From a checkpoint of a small transformer trained on Wikipedia.
Size: 8 layers, MLP 512 squared leaky ReLU.
Training: a variant of Adam for these matrices, 138M tokens.
Each number is 128 + 32 x the weight over its row's rms, rounded and kept within 0 to 255. Layers, rows and columns count from 0. Numbers have three digits each. The size before them is the row's rms in percent of the matrix's.

# layer 4 attention query, 128x128, rms 0.212, rows 0-54, columns 0-127
158:165182069090140091187134109048156146199171129120142171199167053199150089126123104104141113160132174142100216110129105172118139105115180141116124161112115158149099103124158091099111074099111118166160143159115205130132095133173127147128114085166120057188137123128133130119140115159086104118160117075089095101123130149155155105105158135135134097104105129153120107108138114090093095120125
076:196119133097100079115082096101111138086170134130177164123180147164086170105168132112159129151170094162150158156115101141178161118103095138121115182119149136071091146192072135130088132106129134140102086084187192109149055172123121107130099106111157143195156127139138075133096161102173130105053112144124165058151149157123104134138173165161111126153099138099158156116162094151087151091148
086:201112179104106083109080081152078125074168122126162144074148159147133162119149141109157125143154114153140123167116115122148153133128065126140106170112161126114117142175042161098082158117139105131083068112187165124134092182111095102100124128079147156152166120151132077165123135114180130079019120160131154104148130152124104146111164178158118132148103131127140179135200119172110187108147
101:155113174144123130090089061194057175060119128155153107039165144111153163115151176124119171130140088168137079170154120097153127130135062118114123156132144123128123189156074154115090187143141117132072077108163117140153123146097137089101133138082133175116151137183143119153107143111180152125068127189142181117143102153100086146141140127155130153157129155145131161107204136172134133079098
102:147150076132112086199146146014183137179184124134135132204130069145118121124113100118147087125126157104128189087110117155129132087107195122126157171117095150090115085137156088116156058079104116125147150141115178121140080120160153154133076109173103067186109110137151149100125128155081118117175120079084071094133151099138158136096123161134118092093141103096123128130113135088118122138169
109:144125168152143182084143116227073143051095145131122114052164159080140156097150165125074183135104079164165056155168118124142110154154034118161129121136147080142142169130093152118130189159147115140077107092129077162150150122114147119132145126112122132086122114160142113155103126098166173141091117195164157142156085137124087132139089085094145124144128167148130133095124153167108126106089
083:139124090183106171172128095057174167142129112153131097168158081130141142097120137053126096093128129099113163106138119141163106070127182086111149167082068118121112109125174063137163092089110161123138143117128144099135095086106183126169124074169147094189098104189129147105135133147065185091180115113061091130116157078158135103127142072133105119096181130165171158103130156111122118124115
095:166130140183161143095102139174053132067096123182148101083150166103167126151148198114108215154129051140125054178148127158163138150118070115149123136143148116082136148152096156159172202152148112114111103107180085141112101136082141115124137141107066168119126123157159132160141141126176108114087120205152137147193138121102107152092105129126130113122167159169089150119149147109094164116135
101:163157145148180156082155155227086057066115145131126119067182181115118134126134165177077142132096108155160079183156103116118124146150034156177103133112128090145100159116109170120146173134144119158102111127158108156138157123103111139138156131105129129084097139113098068145124119057167156163116137156174173153107147121100096083152114113109167147133119149149145140108072155206092110130117
099:155125161147224164135166167119148066091126181122126141124184161138117096103138131132077094083147111151150168209108069176160103142123119132182137171082099127130130087077181137119151085117111112158131078074122119102123086075127091148111151103095180113129131129054138124133117103096123157137203129132139157091167166063141113139167111107180138122139105100116144111120061113170101114114103
122:146139063122139131203143155030180137160202118138135154189129098145122120120100103073111069123147178096140192081125116147121143092106184116139152163111115131083093086150170100152145086080125147110110153139127134128180105104167135152138118112164100098180133059158131135097102095167080145086169118092080068095117129107118173126095168153107115106108133091089181157128136140107096115152127
108:106119114083089086069138115150145184134130088153150101108083131129111136136131120122104128210208181125142146111133134114112133143108105153188082122093141117115117137114177134109132115190092133149129141194119123211170167134139116138173087170139125131043157139150108058125106103088134117174160169140133145146061087171096194124066088128118138092148124071059136153143136119127137120090119
095:133113132126113155095183098118130183105158163101169124093113125105153109152121082100091079112154114154132108145103129133114091137122143094127188119160094103134093157081175130135212127115227180132111122155138135113172109145134175074144047088096156128160106099093119131116091097055118189162161142142096117141108087114097110117122083143134167095111173163145154109077201128116056132085128
097:103070135148041106123104103120138136099112125147132137118131137166101165140161183135133147125152105119128145192072098196104097153090137038147109139107144126172145143106199089143123104078113124131086124098106098147089196167125100235112124121122127137131197155157165077145172071103136140161099150127081112119082134096127164087077149118154142127112108086109118146171166129118087101097110
089:122163149106176162151171207126108112102133130133123133118115138117160099136153171119066137100125123137191133101127115147150170111156117109167166122127148136123132151068185143091157120077140122099108117071105169103192092135144131122045163157133135113102157049102119158150054122075111139205132123084179097112120102133125074088183124125114140073159112165098168102117084147135118185092076
088:113192132127115152095108079126100144127090097099154157114094127087130091088003123118106088128151105120117148146187091130119104116107106163150093148146112141046119129122164136127181153151187171116125141146141168108160092068101168122114177104125127200126131137069124117082119103152109113124135176139139137074134129155136067051187195113102117094135132124109123142074130136131127071084112
093:192141097076155107156141100037146176124184162142174140167182115171129122126150097128128070140164116116155212120140087132190164089130159172133124156095111146112080103176142120138124082105117146149142110077133210105171054130146127120150104086140172112190168124125118129113085151119146171164145062099099103096123110134105101111125141114160088087110106128137165135089141103152081123116091
134:099083216121117159060128139233089095068095129116129107043105190077162154119125137151106151122123093150137055143139127096122136153141060140136125098134142082153137158112071150113114177164157130123111105133137061131126173125078109092121156162070172184066114122128106111141121132095192153142091148153166172169122123141125091139148121116141119146158114121141141129114136143183164131116119
113:093106175138149191071119129246100137086082130112122095046136179080135149121115149144103165113098114150143058155176102103131106154148077121132128115148123072156146161083102146109104202187144128135087110130153056158139168099081136129125161120088147152071109113120091079148093132118182167120128153165152176140115122135145112096142102079126138149141123145139163145087119143165159110115100
080:110079173176107133066108122224083136127077113111113133080115170114162162134120142143100180114093115144093073145173164118126143170166096121128136104154162099176158183110079139163086211156137120122088118127155057149114177164111110109131149158106141192089159152143125122175151132143193094096102144205123165174124087144119142161111108115096148179138117140141132075109128133125164116117093
079:195136114073060060110106121143117090104178107146146189077155144138160157132124139123161132133123125137131111141152092123163129117091059138110105179106157101112098184169062135102067167119116117121095089104188152131138081183118129127076133095129146127167097155159171044142141127140140142109057139162122158090129143147126122153127162185191142144177110170128163120121191150111114184114149
090:093135060176102181106176189103157161101123115148122123148119128110148089171132152100078123158121151114142096049138161170123157123110147119172126129139145133138124118172217119140174115087163121125155207140101127140171128136156152154156104168196085078115145094151115160081160119128114113174184118117151083182146119113110169133089097142018144144132153116108139085151089137114083129136162
086:155141150079145137128169107186082105080133070158134149069187201134146145144123136078091111149170125138157079133135106125145114128083062163117125099119130093084101181149164137100109180136159118126113102044124084090159114120141111093106152107112158127111111131130143091084101127112180166165100097130189163145132124145102100140164116109176122122230143149140188156104170117145145094085073
073:044141142104174121125113088186123122116082154112155100093071148131083111121134117140108138148161123135183107156117127068084112129111141149180118103177119111143126121079165177125126142184173120138123129155111117168149153104140118129159140129096149141034138120107056135125095120070154139202181158123186145153132096115085088071148097084092141092127136098111111182094126130187141052090099
068:090144143144108190025148153174104186118096158161078113137126092123139150145160132173118187163099098120087088105132150195129140152152142136119122093148134127199166160150161119112158134117162092141189146147105126101093125143118148145151086145159140091094138193132118149180164159108139124179121147151115141235091089170113129119160083101094162094086147159142089056149099131133123129105134
101:128095150121120170122134173153113122112129123071061115126155107088153135141203098066066123123107169094097066073103149104117127160128071100151160117114205095114141105188153091165102122170132149113147136115139089105154096150113116121152175129121185118142122123212141106177147055079101191135099105199102132197113125144153147156160104079112153089137171163102153108142110139120132124135125
113:166084149153119156070111098248041129064094124116124122050133180101127139124122171116098154125122099154164053164164140092112120146130045113116121112150144090136158162103087162128105210167153143124095125113147096139129192130100128123114146146081132181072124116142111107126124142112172136128081129167169175133131110141110093121149119130136134185163130157143141166102170141152143122106107
095:102137108140163158148145183119151163108144152132126087172151105068120182077175128164111150130126132112137140133133172069104175113127135126129118189182122109137142087132122102149117089132101112151134137174144190188134146153181131145136112177100141088071085092210106152126108070102114123225159111106094139163116140071122155089213138109136133126145127151123157116101096196175162111082101
099:133100087062092136126102093121199065148148109132178146079105144157180131151134143118160175125169091166090105122093093100149084138140125095156145102165106165090130054067128110114153138167067101131199171180085186146098064127089131146141170051109121094133151140149095094160119128120142070135132170136153127156164134172115100101143095151161133120139178128120091122094123155100173142106153
090:113069132131082131149132094126125083140122169133126160087153135153143113090118150149103111070117056136139093130165156115062136110089128135071164141125099130199184103117086082071059113094130099142109225099095122114098138177157116157107144122148198101098140129164122181089207170148123186137145145083184125128143123135175123133107090135067141153158135128175129116107160098112143140138157
097:119133133173148179143159127116092133086098107111156066118150153065152084134180148125132145088143104162128120146122150134168147108145154069131120147194117126143166096098123120135161141074115145139133159098111189122067135134121141167127169130128111094098168114075116162070126149148119109177122105080141128146191185079169086067215098096078081164152171149157174156115081137100190152111155
094:111108139098107160097129185129094143106127132080055112122127124124139098144127130127069074185126180072139106071102126187141172159069139142169086146126190166143170114200148121111092124102181138112171147115091069056164122152137155152144139208178107128130172117118124133126158123190120157140103139118132088139146114168139142152125153187048115101158129111111088122197107127118114142136159
096:137089136123064076106075192112101105130141141101125121109127158119114149162144117111075130155153107118147125116137179158095143164123108103178164122132182094110167089127151186141093113108152101119120166127098099129176101174198080173102147170176163129072160084128141114147099150137113099146088142107125119111167150155103156153173052187071125067124125093065137123155150073101182154060121
090:078121144087146144088137145123092223137123122125112077120119135141150118121114107153155124102139108122148121145097166071156125144166160129085117092105057170144148113126135089104122125199138147128102113122124149127134156156123139078154137086079196134106108138172128144158108099122179110173192128132056142181137067102154175088141084091158154088128139101203157092153191134063101188175133
103:121186158093208123130181130138133150131174062164110100129223130131076119077134138201114143136130154177130137121144102169153150170135105163158143137074145116135118094198169107125154098106085115179110154100120117161171092131129133176113125131137096070145158151158189101188175112098088174160159103151167140097113144175143124094144085117085108083130092095176114107138075137134123139117107
093:141123168112106094062113103122109141135135089102112148106121102113144150166184129126124092162139166088102130091087137172148115134184130099156087091051162125158144145120102174130181135117062157122092112120107100111089121153094150121167137097138116170190144147065132074116148144134106180045127135162079107114084125162156164113104190164201126106061144185128086100196158130124108152148124
099:135146078116132089113139140138140139115153185165158171130099131082135076192092172070136076156149103108159142106183127121141151115167123121155100087057164152166150155128113128083143156114117160154152135147149131084128124144129104119133096170147128146069056098133037141138133151132126110210137188093142120142122151114095103078107182150109060164146065126125090071151103143124117203130097
090:105170097116206104180167101139131078157132094143158065122162125215099121085173168153143156065100162198089123136151170099110165161159144143130171127136069123152105089139093104134172119137149118179104135158143110165136107116136144108165082163096143127174101112127165135192127140101136145085143099183154123064088151118145120114115123119065143103105154108183161168102133120128052132167130
091:137153113048142103149113115127152153161148165180171219139128158123137097178110129095103163126153102088139136120147148135152102149118079112183167125083162147089129094119156123115142132158080151107124118099175130112088037101163097115111113098117157173084049144162130080177142041121166113136160170169151126146119163134084123137157153141145126107153137085063108107114131073098130135080078
107:091104113172152074110127046130063084137149141125146177119117102083134018122120050135147103073144118141158122169159137103085128129119160159137141087112130113126133140117136122127101143121173138157077124131122114129068083103098090182101118144118180159157099172093138166141159131070124096112137135124102154121193189102159103061150085111100105119135099121214132112100084124100133156097149
095:144085123138126157084090185122182124131104213052108061113105110094128112141160107148134127134116107106107112124120141082100145164097105078128131137133140139161128106125107088125119106106083165131151188114121159184184168206155104126124125149082206113127192070172099126163166165141099167147107139102148133155140126152134142187081163168129072139111071161157086100153111173103142168158141
096:160156110150080084106144094111152141102108104115151131089160124130122102140118102150150118126166092183182120116128077154146083146074091112055151133143137071200138118076129141144147142095086159072132147086143093129135179169115145076119122087124081093138097122087174066079144147119115236106099128043136154119119131146150066148102132103186100107075131115126141123141114117141128107126191
089:118139144096170179080129138144091189135136180149079132107164141063117072119132109099081112183120134060108132137148178168148080135188133134137127171118099144122099114166113146131209108085179116148122124070123143099156120134194106131133076132155118097095162134131129192098091146208112131154153086139123109180148091163110175122122152158141075146134120111071150140145197116117105131135064
106:140081085127121127138148130117122147129198056199141150123107140131074152161168132125144116132097100147073123114119171133044140124184111143066176088103119086099139128154155135143133121133089101115121185179081148160097151170155085171110165131102121110115210129153145119117135155151125091067065115137092145124080140171183122148149128127112119157096154148147178185119181136041138132153108
086:125103098142127096130115176133157019109131186123102129140085132154117152122094149167154108104101111130139147212177077152125170134158155119162128125094155133067149143104103107115118174151150072131156135167148104134171136166120105161082159114101128118151150089109053111210163144108087117112083169110114139074148122109161124079089154152133154111104080147134123123118075208112067157171152
099:129144192208128167114126139133122112152077159040138091142134161100172149128134050082148133072109098117133129079190125113120104107158127064119135150124127131127111135098123163112153141162109193121111086121147136127099131091053170107133155108171117155133093133061097163067109111167102144092102106081151116100142165114114092126122085107087103149130132100138146132075157095126229162116166
084:116110103147169118113169085126131122084121186113130148114135132137109094184216161131133101140136117102139138174151077112103125107066173127162136146135139135104137129115201145126162085186179189185174087183142110122121105160094107146123147114088103142071176118117114178128125091090135095175180166158151166123176090126142027100136120068129172139135121084146125170137166081122116159125149
099:112160111151123119133146114134164095169138132170149121141095146114144138118066095128109106087143142121135133117218075136102075147162107097148164134070154083095102099072125126119186156182107190125117141141187105169118145163113130132121105076141118126095074095135084088156095085090132129084104130099138132142114131148116066054073090092107118085119118056077175162057120131067157146137144
083:106135193126108099125112106147127082130144083092125097147162151176132095104119101066165189139170144183105153156116129130123141119163130145064084140160079137137066156152114133108107116100171083088120096115130156076169154074094101133088127139137058118152137165086182110117150186174077126140071059092132136102096132132091188105092149116185072149114143084114165168151160135174149144102133
092:128081173159099110108142130125139140128126119157162106123085133155174134117125156105130122145135132166090136094099110101119137081153123152103127161090137148190118166123129129095088079153103136114124074158157135153111147167099151076165153160148113163100216198165094168113129130135136094144142186126116124139112042101134135226049063119082148165130137099111074122141171165105139215171136
089:109091116173180190089128178130113107137147099105145103158124149088157122116173091124097156133114187067135156089126151151130124130157117093198085151096149073135091094102099185153165134166091136114072109127095100233107149097154095154131098164109124157143132150066140141087080064168124128092183118138108089100139175139127200124099125150147132146122091135112111114108128174162185128138083
093:142126207085160166101141162124080156136124152122141178124111169089127097136126062130124115133121115183118117137104129149166139113185121083138192145124149164069141170117143065115109106044133162116108068091158190095119110134137141121126189112113157150163203128144075128123202075096085112136060110112123136175095085094163126178143076110106105146119145170101171107127127097125119135102106
093:129120207153106197176103141125144111142201131029124088126124117176126193128081127178142156120056120147126133131062081078128110128139104110151153117140110109177088100116111190115085112178125120102093166139062124112114153107122150127127147074126086132154128087133139087204100126137156151111148114155149109098142109121072102117103073129131153128069137118180062160116133132128141134108169
089:136083115089116099130071106129133142150094098164127153112092131133136115133149101114132104172143139107199089116067203122105132091149130185118114125107125155112132137107179189169132143054122158116086160123127149155116160159078127125183163128172122113141154153179009121103126147061097132078164128096156087164095085117128205130106156176089175135118162153100136151159109147160099150137113
090:139112119096112099109122116109133138152133074119104195109151144115144135165121013111173098170136149145143083076087147096102145140101086177064133113119144108099117121151156148164147129130086146120135142122124157148110140181091128116142167088130114095189131153174106096093176107069141047095152076114152145226139116163124163147078065150194144156139132127103134076152114112129157168131153
# layer 4 attention key, 128x128, rms 0.211, rows 0-53, columns 0-127
086:148057113163036139118092113065108092137171108118111110119121102132140175135112137111090119117123185116152191100130147125141111152184190137132157119115178157157105143098136124087158136073126154127121093154077054095166118173103091130108067174168113105121078114128166120118145111141090130123155187144151102171123101125116140080168092123101150140149117104197122167137105167052185116185128
083:134134039157144127186104116013161142190119126157117148216142094171120105150129112122133120139108156113086185066119100153123080136114200118107131138156095169139054119099183138140108082116116141125160194142117126135114098095170157167126144105163115124166125109128116200113136103169064107135168111072144140119114117119106157097084111158118142092100132169099123086147123118094143137109115
065:180199115152209113179031124114114106153116111168135148132122134169071167125105157172126146109157088134147105111120135133128059136108128109178143184100113112125100149129165130196108151194123119107132177122149143116109076062151134144136135108156080196118130171089098160122090154133097119118095093151168206146108121104088147119132104145144160099164118179143120059159135149137121108071120
083:149176102085151152099134110231080156092137125139178106097113194156051102156145152148114158134139078127135055131140129095092088121082046092102140122106106080085145132155069167129107162189127084121134114089182098135134145066119147136125205101101146157133172115083119087168114153121142110129105081184135191144128113161118145123111114112155117103095125138130123122147132105167105101100138
091:100080098145092121152105107000161131141120096125114138161153103120141137125124086123109112126118157115097222097141142145133111137159229142120117105160141160134077109087188133133135080091132155137165147140079078103104113123147109152135095140178110097146094140129139173107140095148072092118150151082136080143123147099127169102113148169106133140146131104152098129159120129063165122148121
106:122167129110152130097165134255112145060098160141142103092088164101118097184146167134138156129171117131131049161115137122087121115104023093115115118124097071089193140125093148122127168194156101116117126098190136140114180108084119124119189103079157154119173138110130074139132147111141134132103100169126171150143133149123096167124102127154135145135135133097110132152146091158144128115128
068:117064068113071101110088074018121171107088120112120147140146128082144085155124085075134174129128149129106134081176142167120119179115136126106137094114193140107128122079161142109148085142141133118156163107116111131132127130104161173103144130147126073144124096137164141124145115152121092128129131097144080120154153109177148109063183199038106133119106094144123159176116079055141169159132
095:114183111125167160094160128234074179071108175144156121036136167113120100150126164144152156157149124123097075160184139166087105160140064054125105101121132068111168145109100122135095180176143091129124108123165143134153179110123151154103175122129135142102181110116173136127116167097091119105120118188120170189158083094102118147107118110176146164138128128122132133117176134146138161100126
100:163189172143205163118164165251123117096155133127144128116093147151078159199117169145139164138181123162169067158100102110161127104102035099102127122113121081138164161136087132153080161168138096111116084125152194139111115110087133127132153115078142167099162146095153126144139110114183169111116112165125154104145134116137092145147080097158123094130132187092145104098143102129149126105139
090:228176168129168108121163145128101081114142131128131153119129128086141160127116139178114109134107165138194142142135075155119173074138122130114137112106116098224149143143103088138046111125109108107116149153156116135103094127106158122159146101110105142112140131089135155100122086119230111075113136099129120158095181156134147098164137139138146080100196160110099148137129110122255123133160
082:215096109154121068062075120064048167052086097137105103074139160121134074125129131084111162127126129141086132085104182103157132131133094125130125112196156125132152161078148139124137136168141111138090124102172129120113135142108134119115132092098165128136142167160130110165169124143107097110050119120155114135146158111181072146123159177098166191185113117171109150160151136060143153146121
099:079132117098176185174114105139159103149116126119112077173109155174071151193161125152163117062105071089122140170116154099145138087162148095126111098187106114147169143135148100078111125100064095142096161138148134091072140120080122086125161101127104151206122178183111137186111117140098139160104076077088110125163133097129106157183110080083090132088117110143130133122131140163077086155146
091:106109102138097073103136117133109116103117167166133149085102137115095063154114136135142111145097126150173121100135184172116185122153135095125136084108166121139071093091108178062189096103130092135121172062145106117061093089132134153108169132153155092122118155096129065143174156146111081059125077135091115167188179127144167135135119177144091123152085140133053161176076148129175118120115
093:097107104100155109125138085117098211130090101118159130129089115119120082225153168105140118121162175122113123086164153129140094135159129137116159154113152050139157169103130120064112135160102119132049183099163129112140116122033151095170177146157045115098108135094116138172096177181173135075154109128127116149129165148120086166083125113077115134079149123116132114098134157137101128156158
087:133169126103242155135112115128145179081156168143144122131165115090109133116123135159067122128116197132159138069089147129089104125109142098129119092124124089128134102150112122191120121184102116152098129125174088100132110074171130114191148084129106114154090221127063085096163097160137098108119144148071096172180155168141207111114122138125127146144163078129109152134133099155140067111122
087:133108150138177114089107146144127188133215123125108164103105113130133097169153115121170111118089101107167130123135128109145186154136122124079172128133083111149125068117119074157137083129105107130137081107194142122133134137199174119137043113104143105175048134174205124139126082065124083110186112114171134116147080100112168120102080159177127183169105147147152141167107127152111129159164
158:143112095103145135214135110005169120185172134092105141180162073161164133135126094143100089132132169093124228126143091163137133121148211154112153146107119174151087097134114110094128056070071165163158114143080124104137119144109098128118118138157120086175107114120112161124130120159089113130148130057123074107144112125113162104120124129132098080120123118127110130134105122086127081144101
116:140197174099188123127144141250117109118117145161148129109111152139074145119134154150155142130160076158144043163113138110144113112094040108133129159094112096116168127161101148177104172188152092106118129081197194138117137106136156118122160107093124174115177145116104096110097156102168144116080092170128202104109139136119101152126130109152125127128131158115139094114141106184080148087144
115:144170155106138125113169126255078140078115147136147101085114158137106098154148179119143137125169106133129050152114132105118118100076021106134122142115111086114180140158082136130133153180138106101106089084193174150122162146099127122123170126065170147125200100114141080151116170113162135124103096174114170110135138136129078154125157111140129142123106156118132146098153095167097135119130
094:122131189102122141093151118250087127089128151111138083052114153133134049102165161137166153157130063145137044134133118129121109117112072141125134159117126109082194152178100161104131176149135109099103115100141136143177175160105131101116131134087102148095161072127133097142116169094139159158093115199123156137133126147100073149141112076157116177119125151125131149094139133201104157119136
073:211185130139120114146074099136104117085162195162157112126140151160060160139106170128088172169147112173155056106122141107154069079118086111134176153121136111083130171138157208153129192155147099108084082129188103128140110114135150172108101099106133156183153095131138155156115159142113089109098072168159195128139088132082119122106130129165155140146108180133114109139081150104128120092114
086:073112065094134156162211125105133199094115118175107127166146161116168050179116113081153172116127157104115132128126173160105107175134130049143118066164146123123105144075167108100111143124132166143103154108100158102128126121129144100168118086138115126141103193148152153132172100138047115136100099118050066149152149114150154166090147123104082124141155128140119141179149079096091173136129
092:190148121104145095081163110208124132098128142134151135111101143112100188106136154138086117160094136132159066161111150128160151119129052080150136073096146137153154154154068151122096178139124130168087080075255168147126119118129175120124201103091194136144153163108097072141162128113176152170068120141153162122116096173137126134114130113184102136102139128104136142128136137134127112130129
060:000152129123174152120182186186168126165127069156125147164098149142079122159151110148137051084119080094139163166128122110145204132147146112110081073117091164125141113155068086113113082142068142129153128124165169126077118106118115110122173119106159130170113151117126101167133122133162126178172127112092119121124161150186141132141119109122092119147127120148127134108139117156132094142125
077:036099105103131175188201119129174164167135127099130140208126101159176120156110101103177105117162143119147129126165102156061133146103148105131111121093108142125094079092114130105163100090104128144160177108091138118125139104126105161136113143159082089136088074139130171104102098147071136152192114090057096140153134136083160106104090073124079068082130099066123097136089124152093131138137
098:110142136096115105124145139162176134095134226118131121106122165092167097104086173079102166139120131199143066133184145149119155093128040154125139117155119155092132184084120122132179172111157107165093216133163156126089192165106150096092151156092152131128123155090111107130113152159145137179081131088132135122139155149152084090127114167085130124119110108103103127203131097104099094124066
178:092180160121123112079105141242113144063116125151150090067086162121096128129138168145124165140139106157133050126123135090136122105120044118133134136136137084134167167154099154139113180187165100109089083090187142160148141126112157115124168094083175166112160131105123065146129146092193147106065115196161189121136122128145075165139131137145144162137101158134141135098134128148134149103140
102:117119180141134141117128140116144123134167103109126131151148142160053112120158099127069161070114088182147163093114154070153119080128132157059135117095137179058142127117116113107073112100082138119179171132074097066106148116087119146120141069155064143140147135076109113116108119141131150091099138131177090090144163103155154101127145119078116067101179116184126092107060048104126090097124
098:125189084124114170149129079146077090104160171196111153142086100122095212078107157172087116163064156182132151141169141148144120146078176137072110128081096061140128118113148077147095092175163125136142159105164126064090088161124101171119127157126132203162152136141174143109093138147108123152156131115088145137159113139164152138134195150109102124101110074117113157114108140137156184133105
091:143148124095102106126114115129126092154100062170167153207115107094139138110160133077115127096141147155141124141114098177205121133091140149129123143058126125118112142153172182115154153133192221127106065113098146106191116116137121112161157100106108175144122140143142069124098171128164097126136136176120133143106164190156178141078167140186063135103136170143107081112141103127066197133137
087:111103135110092127145128157127073195117185151147167217130174139075175136088105131133102156102099196137112119084099143160094119156082126104106098082074137131095116097159140077150096089186107148080116088100114115110131086133125164181129140099164123163113108150149123088152132110124124125097173164168132098116098141106146139145090211143108108074089180087139170075085124048144124120107134
092:117090085111137140210180135117130186134116108120161129118119163123181152093125143053141130119155141095132116149125145141140129155110110139190155130166084169141102144066180086182204165147117156172077117105131152159128162130151148042127099101111142101110050197165138163125111115091089061135080077123095117105111124097123167132114129117146132108160121145103136114171157111083057108160113
104:111131156130138114124173060124111143116165159138149141142129136147134065047130142156165116084124146121157130115085125160196120114203133126095089101203093166090113151135186086169168141126129121149116149129176091118090146146117116129166147061141048183203109109125091161168153091141112106142110119114103124210159138153141151120177127084188127148132133154173090083134141128137084087161123
096:075123128094091107124088126127093086126086140116144167101145096098127114108164098116072098092122166104133137186173139082128192088060137116151099194094142116146123120116088163088144120089118132149105177111109111158126138168062117130052162183145138089144157121169136061126136169140074138110080130118153110147095101159125188108136122096048112121126090094116101154053172142177134090106097
093:138096082087091199159097136121168121087148107086139116180070124098124181195118152131132140143184158155117110128110055127117142096135118144102100149108082153159128104054156115074088135113125118158127066169147120075079158102143113105113144098113089171100138189082138149125093039134136149123115125112102119160124082093101129087130074091138157145094143151120128157120187098094151073181150
099:158072124135087121182081127124092133121118181070113140077126130113169124153102138102162161173162131116149108113134123199067126191141112147196180157142169091149143112148140076146199123110153040126077164157124114158138128148079077144114079182129144125125148141105124144093151135134123127093197125094118132089200141086101091139184086123106167119124125104128150123147143194143110128172158
103:136145136147157175132161123114094114144150113088128139152169120170098202114108084176131174147094144065143080090091132156176130154106121155137164176161155091097138146121132100160129142162123130123115101115085179130212084111148169068151113134132113103214152159132114170076156105103130159053128107157081109115161072082146178182112115145094162086144169162102160182122085136131104126106159
095:142087122173117130134081137144133096112082097134141112115135101116109147156124121142148121162181117108136153125080054134131137128108132124084079148119130151133106143077131164077104103125113162125149104110047151088060199111141081113110167152097171159060133180088190069135137132119132120177137155167143132189152131111150094108118140121121137171132087171185067121082228108074144128124080
094:124127123138175141073134114130111093128192163074137160104119087128100178074113152142129103167075145110162104092158115162163170143164146198118090116143127114144145149124141081138080139105091073138144149144175169067157139136153161107140141174089137118255121142093132180106167149136120103076157134088113146198161113108066134105132143136116159102143146149131096096145119198170131156153160
103:153132200145080113098124155127142092162123074132129178142154131093150085111086176152101122141099112163160092116174046184180162123160127151072154163141157199093130109125103145128209109164126140063109102188134134123152083140138160137087096118166148111128148067107174114102155144145129124103182152143142140122102110117129152168080099180172129160142153178145140158061126163145124070103128
097:133180131138057147133141135126136130119125129156158138114179166144093136105141122118104145074094128157111149124114124196145110089133136133135159221154140041070120103118141128134144129101171133136120131111050102116100119098135170094191167113123044176078161203117085150077071153127142135100096061149093125130106177112149157089182103124103115098154143090124112148130099065160114148151113
096:142132163081107096140142179119113115128149177166111153114124165126110097163159088106061138133148201095070112154037179148110138097111124140128100044128189104107120101160099158118139160113175128176130070127157152156135085093131147141123120119103140150109125162163120136162112113133164113040193093141087145082102119165063097148106091095168120163116126107076150102113080158097172112152135
095:111055060181078113091224091120123172099142104090193139133161124162203161137105083096135107072146128124131102038092137133123179130115112103162113149139098123141096111129114092093126117072076098136167117130101135186124115111126111145155207129152137089160116110113111110084164108089059129104152089092143129174128149133108139127151113151132101081122100103134101132182100137160121155148168
106:134135116109126088116090099125102163116099129105102115127119082095158125080096128135180155068121125145099132113120095120140160111134113105089108125129196133100075130127128119073164118107130113114073082083146101085144161175120117134170095107180145178132111098137084069203131139109107213163153170081148142106166122131152082124153089102204103175053133047099145094119193160117097156125117
088:162204194157174132173146186127109118112069157148102133140138107152119118150164134137127134133129140173129144106128113118158090059104131117105195183158133097135135135108124143167174105176144186139071106139105121127120099130103112111137091115126075126126160099186198170114055158147182138130120159167122129124178117135168135128135082119150191194136122158085137200096136083096170146078084
090:137114188111104090115083140127169144144138180090128146113158125121164095063102182167146150116119173088080090137135120160097141202156152132154152088131076144102142097162151116141163107137171132107182112157102158187146138144149110200125116116126125108115146105173098118089150160129180091135119142158129128127090177120123104149179216160088128096169098207153153129152114038140066160132144
087:102198110096155163092148207128091126137108159091155148131121161125147125097059096136163120080106082142135108099195121132168185140160137133091148097115131160169102120107049072092092082116059123120070156173112110122109131121149119092118096121142097145149099093148161103188113142154174110119068126080060131115059129151153157141121111089106140123080175138176115128159164140096165120102122
094:143158174145171120105123132137145139109081208092119128119154089132134119126139137111146143099119189145061106073107157123171171111131138174089097089184113127135147145124154135090148092144137178154121093170131233126110086104142097193111137145104139112205143158211192120143146177142127136099175125088140124140129127088113089175144158128085134211156059134099132153108133116116104100150140
088:158100112130134115145092118116152135124140099148152112166144123202128185196158150210076089114172140113115119110060141075105073115110117058160155138130097129146139117148101130120113158139092106152208100130149159181116128105113121169114170138161131111077109067147098144135073082121171162151129176169134143156087112203118077136076125163140078101104061124117153134120087138169110104108101
101:102188118099181169165051091111133105128105131134115052096098127117157151149138117185169155075150079098070117186166126089114147135120163103178090095097114071107141168170180169114107160161136126106093139179057095147186129124120110108101079123137084117110093125155092120190086151108114121137061090135082122108103145146125136169129160147088076129135110107097147159157150113181143147129132
095:132119168153126121125131088141145153100094135132099086055138133128147083125083176148136140140153102102137144126143114149089133171201151137168147133223120159113144127160156032117098137111151077112130136158111113130135126194060098143151137077130141130094161159091108137057158172130085121111150126091161120117153202057139085171188139183106150097157137121147157141119135054143108128136174
098:144097142127072100145085124117130111120198155067142169112117098074170165142141180146102137105080152197126093102163147118103138082108150129131130149053136074155163102171130178160175115155061099104111147144122093111144086098198162085100110153122096092122078121083084097122073118145151177111117121147110127154158165148116096073163154145141108131135133147076112115173082144178191162113131
102:092206098093143127151100105134136111113091120168099120087074113115099122120140180168165076145197136131130165198120136125101103163110124140137077163148071120105168116092171105118152139148202116116168104127162127148098131143069030157126115181115177167060114140112127184161161141127128114123104169107110125139117136136166171120138158147134125073199085117111093062127156123112145096176133
089:127097098165117136134144109133120134157101069117093115156101123094111081197126157061128144105134098159099124113108136119157137172117144092201106082117175087161137153152155119150174127163122104136129157209136149099147078111107151131136187136142159121153192145114114077090196134195127148155128100169088115095230159081157138133179131145095087145156110105157157143111167168113107169186145